Part of a small language model's weights: local attention windows.
Each number is 500 + 50 x the weight over its row's rms, rounded and kept within 0 to 999. Layers, rows and columns count from 0. Numbers have three digits each. The size before them is the row's rms in percent of the matrix's.

# up: layer 3 MLP up, 2048x512, rms 0.0361, rows 1386-1438, columns 256-383
# down: layer 3 MLP down (transposed), 2048x512, rms 0.0331, rows 1386-1437, columns 256-383
up1386 098:579481445503520489479411540487530611499500523455547492577540470499488391543535599494577502483428483389531537463484473536498504420450495514551536515552467443465561588410530581517489531517536631477549525459444462465540461471514555479580457506547612497523532380501505426546512484540439586551436416485435486474455476510625492547566557572477521344497539530424454548527527541461459482537482
down1386 094:473475480441569526532441489524499532550506488517503567448454608507507514538428545440503454413564456395526514474503523516556454473533460490448439478430440459501564487475491540565475514495505468521581594462487528464440458511513477508479531415470523499484526437494492488460554466536513449548481443519554577586464489578493462435471383580474472428463492472563498523517570530539572492479615
up1387 092:575504509486492380495423534485481519440594504489369530494462508581485530474550444532488521523432502559398490405464461451518477477487474394462473489424501490479497499429514583567452451502550477491543502402532506561529501458477467478496573585536571482447497559393460469449515460534569478426585547490560502464450436496500520540466510524578412471525565494538473467382511496501489535585479
down1387 089:525554544535526519554459511562513499517468603418440420408549468521595539514468498442545434447474501497550575526475503518521549547517491549551592502517570518537527513456456539487534503557376561485490566515525555468472598576557536504486467457525556492538480491514450461507473588478488479429444418561419436539444531482501551523469480494426511564444501437432471460596533497471478356494500
up1388 108:532525576527510503568477465504517597457449469492524486609539442514479402508512467519611420490498474416480572425576506520438488478480539450423536452442574535464460495539447416412458384492574483532465450612520479475485448520533524524547482519521528544469561456491559501466386459524508549419544499516462548471465454454495455557404547451529503381615593517504427402500503438512473476524563
down1388 110:491470469489509457487383512555415555547494506515537589483464585436449459534515501554550549498532572509490463465555563456511444432388457493494574446602504560544551528481500495433443447531502453506562463407502508451470343442556443461488533564556618423389462483427507476523511503493455505511476553533526496528500462450518484469531447607535528456540520520435425529460494532512491567541496
up1389 098:555458503373515489549463450520499532456552486399583469548514550534556481453492529467460492450497460510563561504475546509494496438444499561480564524582455511547521530426512469488443515461424607489500580560450467432508430467459505452572469470449544458451479532561516505492520530485547511528475484479501513545518448489503523503527611595445551540468435373451454456546479546500456450602511
down1389 100:532569529469581485488561422405504478509495526463549409504450456497518470550392523557519450592514502465430466494492450481555476552480445536505580451607539569487560424462515587610565431527459468534495613423517498463405431430513540430583425507475543495407575570485526423388539494548522539556495460489413442510557495586562519527580526447495532470391497568474516522482530514527633520556556
up1390 110:465546519531549470496484530515528539543480525452492484481488501458575491514465533445539418478436617425447516524534467495482508529471500485357491549509522540493586446486479470543548536499512521488472511492454430380417544477486459544426475535447548570526578505451473502448614519523415475555438478529577549456414498389504516511555620465507520483545599528573542531507507495468453423628483
down1390 110:451585487553520528540414501520477539562493498549533515449581457491537643502471507487519489458410582372455459571551577487532531493561487363493410593556576565560515440451600564508517565566475482390488630430520420475469523559458445505522493445442466511484515457543482473444456508518451468487457497538559434540532599494556525498509452513550461454513535554416525537582580487439515467561547
up1391 087:532473497528487554493490537541498614475461547538469388526437603493516512566481483491526473491407457580553482538521556470540461475513479526427444593479425515520445477535623509414543478596479428497517547460462451512486453568496453516484550522518510528475435554512581514411441552548481443455469465526471518530502484426572489452545559497515551513541644525522605489473440441477464492487608
down1391 089:520492475535523525602562429485414475514530448470523460462429523551401558529611465532525483614559515478448523536480527576483531456443562543550578500496494527480474476500523502487544449465516581414528512511530575555494424516515535521444519472559579552459543468479499332591503554437469425535492483551514448500496522450494462469536526477466575436501418396490480528423535545427534486392534
up1392 095:478463497482466539513517531459488466509499409519516524546555586465528421526541522475549518479430544446592602558421458460417479436477569386432527501460496449535466440551496532549549494510466506458584518517490451479473458434514465481472521503535463459530498553524581513420535560496456503505453436499503472506442521536431480460475524617388521559564490537578478345457502555502597508516571
down1392 096:483526581544622598454530431508475391455539469638509515605554498505550424503484468531493619534438481492525557501599467362495502479621454490495459540534492603493484550519542492455521513498507524535520507486424533518416451435475522562496510572523520529475451429499520526500432494461485489479391471499429517448498509493439586516483531476490488484522432503507545462579414539454444487467531
up1393 107:561520451445483551505515544467517538458511503409484486508518570536463537547480558466479442581442580502485550508563442544444443544489560507560515435594516491478461531379502529512547439662508495522535489491470505485561496488538545392529451528549518464591464416489543448590438502521512496584531481536472489448501465487555417477462508446485535507614437461490504507546434516466502487490466
down1393 101:470497487495577481539567539545505575479511545465404481485505526573514495398407516522470474606548502510438491548498477565500541448468517501477553494525446505512562568485513501435499623498500503497514434539556542517505531535483478525511574399517445508493492499500561439480484489564548489499557469528489589459513524525436579551404446490512477504576389553558506536566506423473549528492578
up1394 094:461495493513478462438517573518482431474512539489525482498466602515519562459523558486503414567512561532500486548485510511517485559508577538458620452566488482525489440500458522537508582546613505493486377414462487516444526539426467517547564497450550508427616475422528533545496488463559421453492532456481483508555510559468553502438484499550448466551462450551506500520340555401528563548572
down1394 096:444501473526507448480584530520576571527524430440560609412591499455503506522557488477555513502519467569399469503558580553470548501533470550452468511470398543557494407479465528461408536517512509638541473557530607451522511425463528510407400446507523465539442622549505522429482479475462554491521465546499485439482495458559475503528570501463487502514559469455574479513621591539486508439516
up1395 102:519436471510465415512450443513554582521498504503529405529533504503538469535511506471467597463488478480464510488575455455589456450466569492528444493477520504456474502492466548414495492445491435556491517461462463411502460468516605533464474549534494494590478489482508463535485465359535481489548497594506520532528514383470463590465536479535411519460563531576536640527521573395483433462595
down1395 104:456526550446577488460524467439482538557571488521490504498518605501426594547473522588540375547532518446538454506461405490470518467496514456448524441577586546454501475492464436518473443482487480466565525518556553580481504396656531498589517466503520499540554474481538482489536466403484458495538483562443509574506510544626508481454484576451487463426484525498527565423449522520480549446555
up1396 104:636519492563485509463450619506582575416446486536423499513499596555522542457497490465527488577561509502503508435496529488611553527475553513461529574512570425504495580474567526589400417554472551483504550511543478483511495584528517452535451516589602478529503545483504518412450505510532540462491518499466575461559496451505483621517509526429443382503460567546467482521427438517395455500495
down1396 100:512436535426438454494578469445497465529499480494521481415515570432507550504570462461496503487537588480450501547490467504498502566609479594497485519529532511540475448476577551536461456483473467555594540520554564567542474505481428526478581552445448563445505576509525581461509466526477466528483532586463442525508465538583452509458512569487493529443492528562423457470597489460483482503616
up1397 095:524487473491520555514464449491507451386530523470471474538520545469531538531467575504471452496515527541517473532520446546512487536467507526563457400580520468542412471489477495486447473537416499425527602511471484530473532526488563469482564548446482450522615489473516460516509467432482563528510505484494506512511396446549509475537477492490490458419402450424430494520420582442434468509428
down1397 085:460489443513483507522451525389435438555403487486504519445403526498542487436471524459441444518548468478498561453497501444494547530463449544484494431442436482572524542409469481528442390496486447505616430521470569569503595458606486539528470547527498519457579455574505525525474517555557508494499372417495387536486547600459460515497508493511530387520490564554497546544575500471489548519553
up1398 103:606540497520575534511505494523508490523609412521478474477563478497517389556505574343510519480439544529470561619553503466449427457530435420446439468567475526588478502529503500413531507493441502474488531479463414481497476537453501400511433480444485520532485538585508478509571457503464549488427482497561444580353556524452533576515461500497525493561598541478570513541463553434510513519562
down1398 104:517436520537457442496520499505387499445530433598595581471518602458502543535477480478468451565491532529533521456581542490488464550487507464491465554516523482437551578528410526509496615532541465452499447479424585444490481445549601492572485621485481474553587537437449532433474516511515491400510505598482450526486509503555583505574405476469552461519486528565535529527541466528522567422564
up1399 089:529611561533439471483435449546537565504480552432479444473445429496507424479556417423538459468484577357538568467518435426484508490454493532472620512456534435418524530508425400507429435478485591451546460566492514488554517545428555511574525432565532538480481491464532475496491448494514509527529447509476519507510566509482476502540490502502480398396404557471512500500517492440505508522423
down1399 085:494447448484579529526580508467494442496540335547554503450459547467439532524537545597436504566498479567378427548480549505608435477483572464554372520607432510598393565494553519465431469448473505540509506477538523420468484419499416473467474622444474567563469472535375509497423578516522419493500522503468501593493424432431537515488419585536548544523510453538461456457510526556576423489513
up1400 099:423584470656554453483465582503521517488586458554584539493503471519589515542553597504520582520471576539490453400592540559562404487542470500529503505536482418446579444470510556486515531485530472525512522489360505402414482481486578543470564480455532527431482566491585474533481459474600511537530472533488538484463511494459469548582514549517511494566535458553500515424503473442528441472500
down1400 103:480508497471595646503550550478534611513516578540452487531463536487503409525512488524467550499605542453549517520576522500519561551555521548651481441454412430536450468491582505531448583517520595477503515554540443520501544439417447525537375537414530537555582533510495524567517554533474450540474425541530509445481478405382601511419530601503474561464491514434514534488456501475415564477445
up1401 102:526530517498510374528402572440464586486545570434494499511506556533473544482520663464445527503468496545478515418523520527593470508490497420491448499562458399496506487479550494542558489530532479453474447573418524470386562475497564478485516503544435586498439516525485492520541532498551424445549429544413532540459516558518497546529515524534460530537533479551520547426430524394516473487492
down1401 097:481489409489460461435478434426430502510549495467510525467513553536532500501492516405533519412423501528489451410482506557450598527579566477542361509573341472436502534518532548474456454435532421546554547551543541526515561469452449541477527520517509497584539580497486521465464579574480547566477530558577474507472416508488463486439451599515416491484431436432435526508516439483461514505452
up1402 097:507606415459449528527531472470490588585523559514567442487476531425496554415577431531534437599509486571443483479477432500518496458518395514456503516448556466564521617490523449466544531524466350443528447399488456545529473417446454425479512576460487553599515528462632484513421520525441477441539407472467505537512555605501535610454546602437407419618486569565603484587440569522569468519432
down1402 099:470442460507477437524493399583510594487517533519493565469534600481491536505492508521534528549468439537447536515434525535462576447473462534530524555569503546534530525574513443544489549508480484573494404519459498418482424522492487429504489554419523540574468531483514493405474527503478414539473498482643510442446467562538562576525488445479375471518552493572500535509476506610462504545411
up1403 088:505424506503481322617455490544490551427519571393435514518523616533480513494519536469509535513468492478501624467468527467579465497529470445488426513509564524615497504441561413498438524533523465497450593497541469440530508519463536467550443477526541544529526500499498419502471513585495445569495491539431578400516400531505442502594483576474518564543429564433557578506464504547525514503569
down1403 096:440497499535540462558491535409526459483486503476498471427429470419464526448476512526502416504563548497520537451525480504481516490514592544519461481584470494534574493546498513607455497435512515506497541586485578450438545448616520490490506500465530434517555517462543614445481497514438539519524470501527445508528529499434566437414484520622460432484436481504584466509510530539419459468499
up1404 097:562576484535452523515526541524597486436468401508597464531465541561611409538457487411474537550491539562455527505519493564509506547555537440472431454582517518532470487488527486586461483430505483549477461490496461445462563505465618435499583556510476463540489362551507481552485556480462474490513531569511511502426582422507434507440428473509497421524502477447464476520397547494535445485540
down1404 093:433473578517568454464534467539421543511503561438484522512514502565490526426473462587529473600582478554522482587419545462476541557490493479400575543424547476529461460523484514474509444475450516448531433392458530599520485464558534449499526548515465487514553454450521469529527491579434451544519505566448524422602465487510513543409548491586540512458502464539632535494519452504584601573503
up1405 103:513578498522453511548475547503489485417537571469461411480488467456484393438557472537534494596492518575547484498565369532563518329400507478433526555609420461416414511490474519539435578510478493579516442505528474509485411524439472506516441584592541532504518465468458570540527473542526550516444519515517530571387521463479436536600514492534538443542557551499583495440502499558562512588401
down1405 103:538438633487542510450543561496555461495523526552420498499521524530492418485590601523521473593470506593640479551577463557555598438484388559492426534494476464455433487550428389496600495427516559473472400473522452485490465540475423520450441494503522551502537461546565618463484503465595443538594521504436488488464591482570523576447468433472533581413544551486462505510480468564467521454498
up1406 109:549427491406536481471541405518499493447538505463515534461547536459626540518558481562458547541479552469456489408562511459488509489497559478397456547526534451429430582488492560432577446487519500566506515508499468346414416509483493360514412455486506499577491468548538359477473609514554574541407426519437539451418477479472462485514556513538471507486481464544429454478537562507536522470450
down1406 110:446570404468444499563412473553509521453503559507562525505528403557528543472584479579507484473443477601502474551519530434397506594484470458471536429553519575467518499478492487461487421512516578526528505474441531557597517558596517447496500583486522541458495567522479491503458501488533457552535495498459494581567581440442474531450500496486584505461519533561597517522504519534478456447544
up1407 094:505611548472535518534507490512588432513465498526417494573626410485572421486515489505453522513479431404453538535520498460428444468389513467493482503503476372575487554551529571538496416502492594442452460441526387574528416455440530415495484513492451580471490516539399453457612336542459503494488476550426523453534533511463503518460576484505525434460475496534575522455454533507498432550444
down1407 097:593523480577619442511488555440600524575484537490459481446477492527555397531400478485516518447504554484488484571473514526551587481479441503512444518488372421524535620489509451560626582499502426601458485523509579572561541452449471505564515474453518519482466536576480538491535516498523520477569505482496475415515511453406502520482448495514498500564533535461498485533557478507468469532456
up1408 103:441499537509535465499546584593544476524514444505563422520467440508540560561471493451429486517453490473439544484462493409570516531554467549558446561499469569495495483539438453570527411574525498450533414611537472416446569531497514479569545516463580473456549524474605447566475585516522447437478522538472533452525500589459495452514501458505448484474462457517504487501441544481444457472438
down1408 104:524470503581430537429596434568485385512480515485484488466527521489455560494472555466452526505458498489504482471442482458517610470447505413456539609471544494480545443506502538518417447495477485462456519522470498420474514516427391518453536472542496463564454476491548427530517455533575477441452415496506536487567523508578554444485484617542533607440511490521508468480535432469580497486518
up1409 092:575533376471488545473500472445521461573535441524481345544460471471583456544518512539489534503527557501405478505527415516560504482492545514503476399496437423405521505445488397562494472485489545426484467527500440532433521530552532481483592507495480556507564462444611522549474460509533513515455497511534537520499546451503441474477489526571513424502506497485512506519480568562527481563526
down1409 094:517475545505540528434498462536538601538503570473544504512545524510553573519463485465659543504419551458452516433558538538513486456462487511504420544511448570527445435523496538470427517488542496541598547493580592406471509396492451512461457524562545478506407514435578546431475525437487586522516411571488451557484465621523607555527428452475513536491497456407471456460548527489522510423531
up1410 104:467500543475543528501435533420601456474513578505483409495441485461608566520459454500556412506451533531449519475465507479576568518461560523556433476463483499609408502538493468513552462525419489439489495459462448411469549427542464482514419542435551447630571461539595469469534469474445541449455540596483488579550487447515436508499565506439447525504563445494462517469470536500441528537536
down1410 103:521497615472436547525447414361491506452490584532493515535573537518501423537532495466548475439475480568478446486404523405447569476519504545616532496547504544506482484480499494470496382564564473489501475433474443525523454504552444478557426520578367504475500529433498417546507486460470542481407497423524423559423537516518446448507525445438641350511516513537472465513497424573583493522609
up1411 087:481497462427487458558522465413493596486512492516432531567388613504511432405450472507484514464628493539499547499500533510567489437469489412499480574426421492475487485544443421525462455507540542509552603478472408539621456435536433457468467567456493497485491496572519519563528476542493528412508419475538509525525467494474459548566556595462513517507487409568468427576511433559454364466584
down1411 088:503499499480485466519466544486556529506485388500458524549433506452426587496500459392424538479520482369635595494569492544540489399535499408527496466537517434482439448530447467570499490415486591524468503475611494535506382567557503484515451522523449566470480463519476488483447556519511473456443552469546539460440496582456534538508552476524543458421403434413576468499500491465423472475421
up1412 107:484491518448473416613466603586521360419512439395425457472550557505549518448502589502492483521542469539442505521481502460469513532534513428485462467471552482449501578504485435451494432480506447523534474436531536515561497468500505480479539628583489579558433476507490450497547455422552461487515423492497562489461451528578457516532499489451544512484520518486551430521480467552434520596521
down1412 110:561470512440493636576540558456557548508462507511416568464475499530529597492538457553557541524496478416441533541469482533525576543494481495431460459562498543484591569487519526517462577472480481580515518423556484552524520501572531432546464510439476508489507500464437507489533504469601406517504491493494527504604544507566515537438446499445522555409464449451528463536483555575394513525494
up1413 100:532570531496442448576455522472551478426492492561518414522497529512510545409525574419518531426469496546497543570422536507448423546490436456478551551605467489514487675512511516496528450608453483469432486526498458437467382530504449490505482501539462490445574477450537500444483506531504449481559430533465519511456515497534469454461515501386515492581567436472462534523456492488469521526540
down1413 100:531486510494515512428572531520523508563464479437535612381549436430429446534495486522495453568474574411503466432557479491536491496495526493452488487520539482541454430516474440503490537481541508563545511469545509510620631441554492505457515505506475563501397535566466454467469462532471516493496542477502474442450476481528516497436506487565420512394541455469524421410475535423535553498492
up1414 094:584534454518509517493406470523597521512572494546446565513537515429525568514536523463497552432362445418504505511612424448537467506497551473470546512495509474484409496515459555465486483540468502478515549602500435423492439577549494480504546512476498557478600548534580468512489454513499480544477459517461504540458478524458503501506501455446551472419521571486548390393478472514509499457539
down1414 094:530472540429593556475568408554456489499574532489425507522617504604482484402469513521541510560499447413436578519533534494410564602512504479522525522413467581494446447473518499488507493544416484507588411510555587497572549474558518561512516526500467492525525441570538518447556477497524521561533517525559461550488512527526498361510423425450515483403552580445451524455473470412419536450503
up1415 114:582534477533517460494418458495586545439574533420452477534515557493503431480553482401526513527482598535472499476447616560604446514424474540547547413564551488598470477515475521489442507574517584428510614445502474448434540465529460404535530574495581649469517521495569473445528482483592439578418417522520553572502440499480381480548539452555548407527450511495484538451429460470556439540587
down1415 113:553438502554566448526467498482553535512496526572465556550571543469487473510485425501532408484566516509480455480591432538551542579556525462464542458478452480515444518482480548527492481428447583434507486460449465524536444517434509428545502512417534453407554540586464429461529461482459550559423530543549513642529511454485481522550636438503524488437436452497481490403521510475412532443546
up1416 101:610540500373487503485540455549568543401536550478573497495555442497552557451524572474470498590489563524505534524543460517647495561507556514479531533419487513436464461494480433566538495527497512520436469588491465387470525459529485533491583483545519549427477501465628528583494547465420546549476496477469472502492549535489469439521545494556419460423494499458549523511480465519506588509450
down1416 101:457552521511529507578469433546522616502466498471533505492560523498539481414424489580431611490487475544596468506488525535477517574475490557425487560475445546492602552612533573483395476436431568506468492478426488516499379550513465423514557537469536482580509534419613514548565584506523492412468461473495526541471398509506547506413491614481549494523414413512486455507449482539489514488496
up1417 106:538580531525501522462529562452524540513566491493457400547528474499552360531527567518486503499435457569497601515533373549573449452419528514438509521513537481568446523516486517473501510506428430484533483472485498409431452426475497455524522543514443542460582463507517487419619441495575554528566539526504544475508411432534509494617456504495443456403552496560484530449450591387530468527542
down1417 109:632521478471567463473544454523570431413538410603484567485517510469553506480552558520442524478504477453619515550487452480568440533466578453468484508583514384494523523518521524544510469531476473511515396560492527587413512437613461434468590423428593517483564475460506513504575490552476504593494481500367446465489504499492618528525516546508444492442418602544426503466504498576537537515458
up1418 086:539501495510455519465491536434530447466522395508511517532632488451512449447482474458497554572392558444431523455413415590556472501518570493535526433590531465521454497412473522560453554535435556498569557625535475570538592439514507444545531490492458494572552567533491512526378428535489461477463485528558485449522391480435519493453503525504494508520460514498550430470499445532488492556498
down1418 085:401442580460532510514476481539486532549520588502489473576467413528462431439539489562571481517484530511483534430568568507577558433522456446438569563537573590481466387576580464450490542514494459557479465508505526460510417565510516509527455646505445564492485448473389475461521530561490532552583468535388498458560513536545446503496504485382487530503554557456486515448525527491520469510457
up1419 092:487538466425464430511471537528529469453487529472440472521397525476547449496535496487531451478573434496484523496490558398583500479499541582466475538512514595470416437564526471419508511568491418452487477470587406526514437472482533535502482498576532557479547494378454452472554535478538423510476377491496554565515566506543506465451531521497560528550523534561555496470431517497498526504481
down1419 092:593486489613526492487479514518505471483484546480482461451450573518363534456494471441467422449447541474468489563489505566507565538522452440504513535477493393505493450508525483495502514503540501539477579424483520547403558443464516560532413536483524514518433580500467508536528507525536505569513478479509506550467432525522521520439350551457474478481491511550569549533594506458435561547535
up1420 103:583610518517473548525513427470611517538421427479555558495505416519529502493521539467480524535441609512456502472525528486539414477500466522517552540513523452535547491531498520526478374504404508485433545526465491346466523507548490533475540454459442534447446550422475474501517508449548564482428576498541518600532552523471462552510480471421514538562491445516478484498523477474506496440582
down1420 107:498550497487524412529578511529496511497494521519529565448582488503387436426444509464562496482509512508496460488411557413637502533457520571412521576509550436492471467505506365553458550559448495514435457488531472488535441426506475412492427478549516483415569518428452546428543462521517518497498499507437433359500572466532502572572507430524580584565525441480461551583499410504536545553477
up1421 098:501500552524596504499481468517618514552576484504549488529524495460504512524407511409488518439443546476429575502569468502532527526520513474538491500567452549565465618518516494522498494434503522429524574551531456459616541399591480492536443560494580466480498462542520525531492535572557595390557523502463494522505533536502510442479511518493472535495459570501520551530430548529475557595577
down1421 097:547434499492467512563450557486590470476552453403594499530469527563476466482458545516605604565457609581517465446491462505462513476546495401405522454482458539557604528485471422523554538453574512503486463493468413618440403557521520511496602394445551465505463516521553499467568513477495576428501507486504522437582429536540529489537516541505538478653363538454496540491557532487438506504482
up1422 103:539512497489575485577436444534559548449539414494458534580573478388519474475463490434502515568508477509535553512551450536457489505448520449480468523440503526475391466498471469401472475528457515524509483433508521448516425509440488516535454458544541555527536487565508455494489420422464537499570436545506482502490480556549509538502520478389503508438505536480531557527488462545511473457464
down1422 104:491491527447512490497562456485466393490481544421470572465464595538473516510441446521418509408526557483507541464516535510560441479523526472504488488514442529567544468539430466495623513541519531583462549386569652452530482482397528529480524503407477475482486486460531485486484535432606448495531372578541466393481496540526406529587525420433622424430560501434458450501531506446544483425544
up1423 092:542482537513568447543486567489444491502548508480531502567481511439507445480517539578518471576487521495470514527530527503572398534504550465551547488470466520455539513535401434438472480486521487490462415504498517466592520505507565552515461592514635559455555451488452487460548503511604512594529457521480522517426472483463467520482493475492443431488452413614528580436536466499472561442509
down1423 096:581585413536589509443537452447457528556585517582438491512489463510505455495469476454624458499456559515448429519471510519482520468503423447530468491496508534523507441496467427454583539447509543421515539518514489577508489501554518523486572529559483562463516556536463525458521494508591472471487476534472467503490439582473546515573486527550583467437556575431547509457540456505532450484514
up1424 100:597532563514447411597563576463495479487531475534570446584416598419537492487532475544500506483512521495483526498515426461487467434482564490450438513584508448517545491519529547493500475566560508462512516462480457460524456506501515540591537540485471566515691428556488488532448431525615463532447479476405590496565524479504500481526510494480454464545484543473536499480395588425479519469579
down1424 104:567509487516530526496537585573532470555499572514536559490533466463535505591508475464493555453598557456550516473479524441586590514571600546504485594412458442603470544475441428467486547459426574603551528478550605535442472450554501565568511559448490486594473550524524528551441395622527499466639498529430534470505538482498578408558420533420511467505549487465507443460598607498522585544562
up1425 103:464451516481475443542514454501458612550477516450462520557527597444481460515576406560470477492530492494431476469488443495541413528517482531403475512478539456490502465490449463488541527515509517473527418509479467444520513489475485495520428508457507493547510526480480416435566520444542583445506568484430556418561525456441485634614573592463455483541567463520564403501466498482386423419489
down1425 103:538533553470597542526479473438519518541480440499523541480377507596522503434498437549432568450492563437477457585508499423502455493516459539482443466535552569556507522460430477511496490457487619551451531510443454485359510534546462494522554534483607545469525549455496540475500474467596569520557560506538426490532534540574534490462504476482393512584520477521480459547572498483448471536483
up1426 105:501510557439466541559450625587481594514536494463498440541426439481539482529595576507560551433553482507509492505431464481555405449458488516484470506515502521524614458505440542457463373544528575526477500540483434434502484469599515550500543494495575445516512534514462499399478475398540547531509394498461516529473453440525446483436463479517433483464415466499521478461508578473492416570518
down1426 107:493497465587451473502558455535509483445449586534530484517485419563469410460634501517498628574525533451456457449518504537502521467388465533446506500416522491483552548513475499440435470607492532447520556490409492527473485610566439520511550546538524499500488410386484557539515548512493462483596501433471514534436504521433473459476480421456513445485460620449485445535525494528426525416514
up1427 102:552501557465466484594437506570506496391450530524559512554463461504503546496500505458548503499432487468583590482463504493530414558500506520411607466525629526478478544472446437469493420605503442566412514524508499498499383527476483465545474556585471558513569474515502498407513452480519524579487499500445561487508396515483411489525405499525539426582495485470482517545527595543548434531395
down1427 099:460517450496455427461563528524535546475484441472550447404511582497480447538525620400516503462503533458528475540521562505486472414491515455431462563539389491540563479451556579465424503466509512527463576603538476456456479384450470576475469549455535488470538532466519485432485542443531467496477458581479444509534489478468459451508499639469540445482548438498443496441572498553577520488494
up1428 099:445501470529615502505533594453550490448526470523444547509434440482573461522558553466454587510571461497448568565414549489598483433551515500449463611455538438492544529494407444440437480580462481576412553493448400470524502493568470496492444472533589497446515562475538457414432450516546456534439442619564586504418517466612516530453571536470459433500546507554560467535483449455447431569522
down1428 099:444472496541578632468533492446498437575508457501471508492567513532525590521588611517492529515388438440500499472452615550513429564464518541537390469404504592552517575514479608555525525529510616521453470549577459420479621466451476494513521577447540395525491448580392541481432514522481502541550495471490516473477542388531540541568511487477441444531480490529511495589503446482475512551477
up1429 099:537538521487503446501447431500426454464571467497403485544427530469556517511538578521469464442489573487504509464485604585508427454473473488542543496561539525447400574437393529452445424504496534453394458504496379482520553568477451413518505517509551551481618402542493472560600559509639459476573451462475550495538424445538520564499542434465517371458489497511501521513459543523409550497495
down1429 102:449516624546453470506454389530496543493402426572461572554527447457532515565579533552492474422523482531515487453512547526454500617495522527621429436537514429484467473554469468481381457553503424458551526457513509575482575543529622489521474479462499554573582445491527392490540538489496468516464464505534525429553481381540444525541515557513457510576545439523400518554481476479527510485529
up1430 095:533416468552510524486488539556533488521457482502524579519511517521560485580474430545549479554488588468477531534432519433446433493511533549562501473586402455529450448605557444584544474495529465533607496490523476552456657513392442480566486537557458454521538461464494490468439444530489473516460420588547487484487511501569380457463480595399509540535518489503489492531502584381608454533506
down1430 098:474469465536451484452472509476581542483588505549502431491395555507543473488525535483481590539517393542417446425472437383533477545519470526626535548533454470406528459550537504513486467448534482458571471508423502554463540519555509525537530536392376474476597516408586478461516450484390507511555530507516412410500611491510479523459483530501518447635434433535489467473469505511574514442577
up1431 102:517522581501499423538458469511557577539540527378479527497556505349486467502555457430568462494451568476501505547514503497496529580462534508464490500466421556479446522456548460445478414520420444478532572473566500586547441550447537563494488572567540471481463502507475437452537465466444540431579534500461550553469562544519429543520575439392481428447523511539492465426475537465590597532469
down1431 105:490410439446529526518427477525585506465556424558539408550461508508520452415488494423569717545624552519491535442478515469424501441511512561470532500520542550507462620499555514495522609514446478487455482568457563490581486523567539411567524416500505525451503524462487460583525497517410493511525451492556443517476490482499505587461488483445572555469475550552506498473493457561459593533476
up1432 097:503488443443476402533487470483521571559546476507475451584507461506464449482496549501538447473492508426408508515436471618560520472455500421502573438523534492542483532537476435423455546600549545446469480536410477386624434502558546441531531479517495531498511405578482537486505473499538501421519526487547579439426472491529506510536473590413488504553487495559461409534536585447464538445577
down1432 102:464506446445501553491486496462540443460486403511510525549482515376462451478521447611566450552488511527516427411556581487507613556506489473498504485503491503553592510423491465487473523556458467396530506516457407540546499421593476457533522542404517503469436541621559444487521518465455501409476545489473520530553539479502440516453484452473524534462526530516570493558514413564525537455426
up1433 107:516494489514488555554528601487520497486525517416474440577523489562479571579444507401442528506506534530467478543513588440607390557464521594471469525481486490523477494509573410519541499607523495522538533487506470469543558485451534489533483512567536463578423518522576462461479455602549526529531516538469521422509417419421499474469461561472483535566503478547513498446408552449568477568454
down1433 108:463466513466589602487578384461425565548526499556551587416578476565409466459557612500443470540430516500467471467518430574448590434487480560526528535534526526533555459518473572481530511497587544511478581491519615480607481449481544533427482482405485470495474473481451419376493406608557441500638484487556469534465461439451541444572419479559539504479553532503587447557483352512533543526414
up1434 091:527521446416550524463543462523453482401475545473388498537491521492533558545483531555495518498497538476478587506582457449442560493431567469471457533564498542411510547552499541539429574497510448397486418434440468388447452421548497491494544586507575524518511420600557524514468636460521511547412461514560502428466494454592508494499512464530521470530556494510416511500484549430491453544630
down1434 096:511473506504492573515572473549453528507491508536573478436545448509492547437511463644496497529534486508451478625565556482449491535518501434495479506533602496469498546531514518427584460500534487455507521420530499479468472462612577559380544595416473491497452496496514506496543507519447639521425483551464497527531513418563511531492569463467472529447567574521557422532432483458400567433550
up1435 105:436566510496490408588511434546495472419590543506372479637564486458550533451515523536431488533570487495447496546481556467620508494432565389424554525565579519429532536425467494471424492500507553416420520489504493422568479594560438527480529501444483515561510461588461440549516528509479497459415485480413591482505486514543391549477555466490424513499460451491518527494408509600440469516428
down1435 104:554520592542528565384505526463538517479486485441423492535509508540657502490519501538514550475422448537505583563390426469452536474470468570466440459564612477509512544537586535421417478486528561447490575474482597471508525451528509485538414469430506425529525560462457530540439576446446533472417457428510439489388510435491495579538467495463468621446488538545513455576494494467418462545465
up1436 107:522504434497490543511572493477587498514514488475458489477508493431472423431493500550457442496442510442451519437486443454499504472520460512491535512564475513534566512553461439600530414476515537497472474499422430521520552472458483530471491441563543583464469549535550428476514513549533489549564462517462500553451466485487458553437404513517490425550504483510476523476388440486515323425478
down1436 105:523544464385443531492497475371483517521549445500417511470544591470474541545500525494561488476486537480564433499470531522549570461462402457462551528485485558386533502537530487533557481483519456495456495461479479571421384501522543516368499591421487495477364538447586427491466564488518393450377541384465565473518465441449424564404561567559533454579513523528578501543492394590405529458488
up1437 094:487556659516477521469450519477542488436508446551456453632443458512482499451437469520499455476542492543422542520591430474477525457457509410463524513499426437611486515432512583533520591525525467473484609516518489496484427539553507470569476485441492542468436450539500459479402421537516457535519551612455493539518504421474473557455503497481515448511395464484419489396415492515467451571588
down1437 093:552541485527504544466448524474556576477561443634504459523478525508522536533545548419417533505527582501522457555471565464533565499573483420433578527421412489521492526420568519492488602440447402542425477474582570584491444468607520484533485538541441423451436449497571532489507424426519535527599522521451400474508466664377506475399476523598491469519438463525525477566566411442497403571554
up1438 114:469462470539494546500383447533520472536518470461631428459454523458556493519500517381549535510557450450442578480416545522492428556531506574398554558500596472517510493492517495448564435555416527476527516553583499386449452587538540516484466502502453506570500531449579457546534511481529512529505518508471544468516535513510519456532477417370508440441461453396456462528446602498569479572531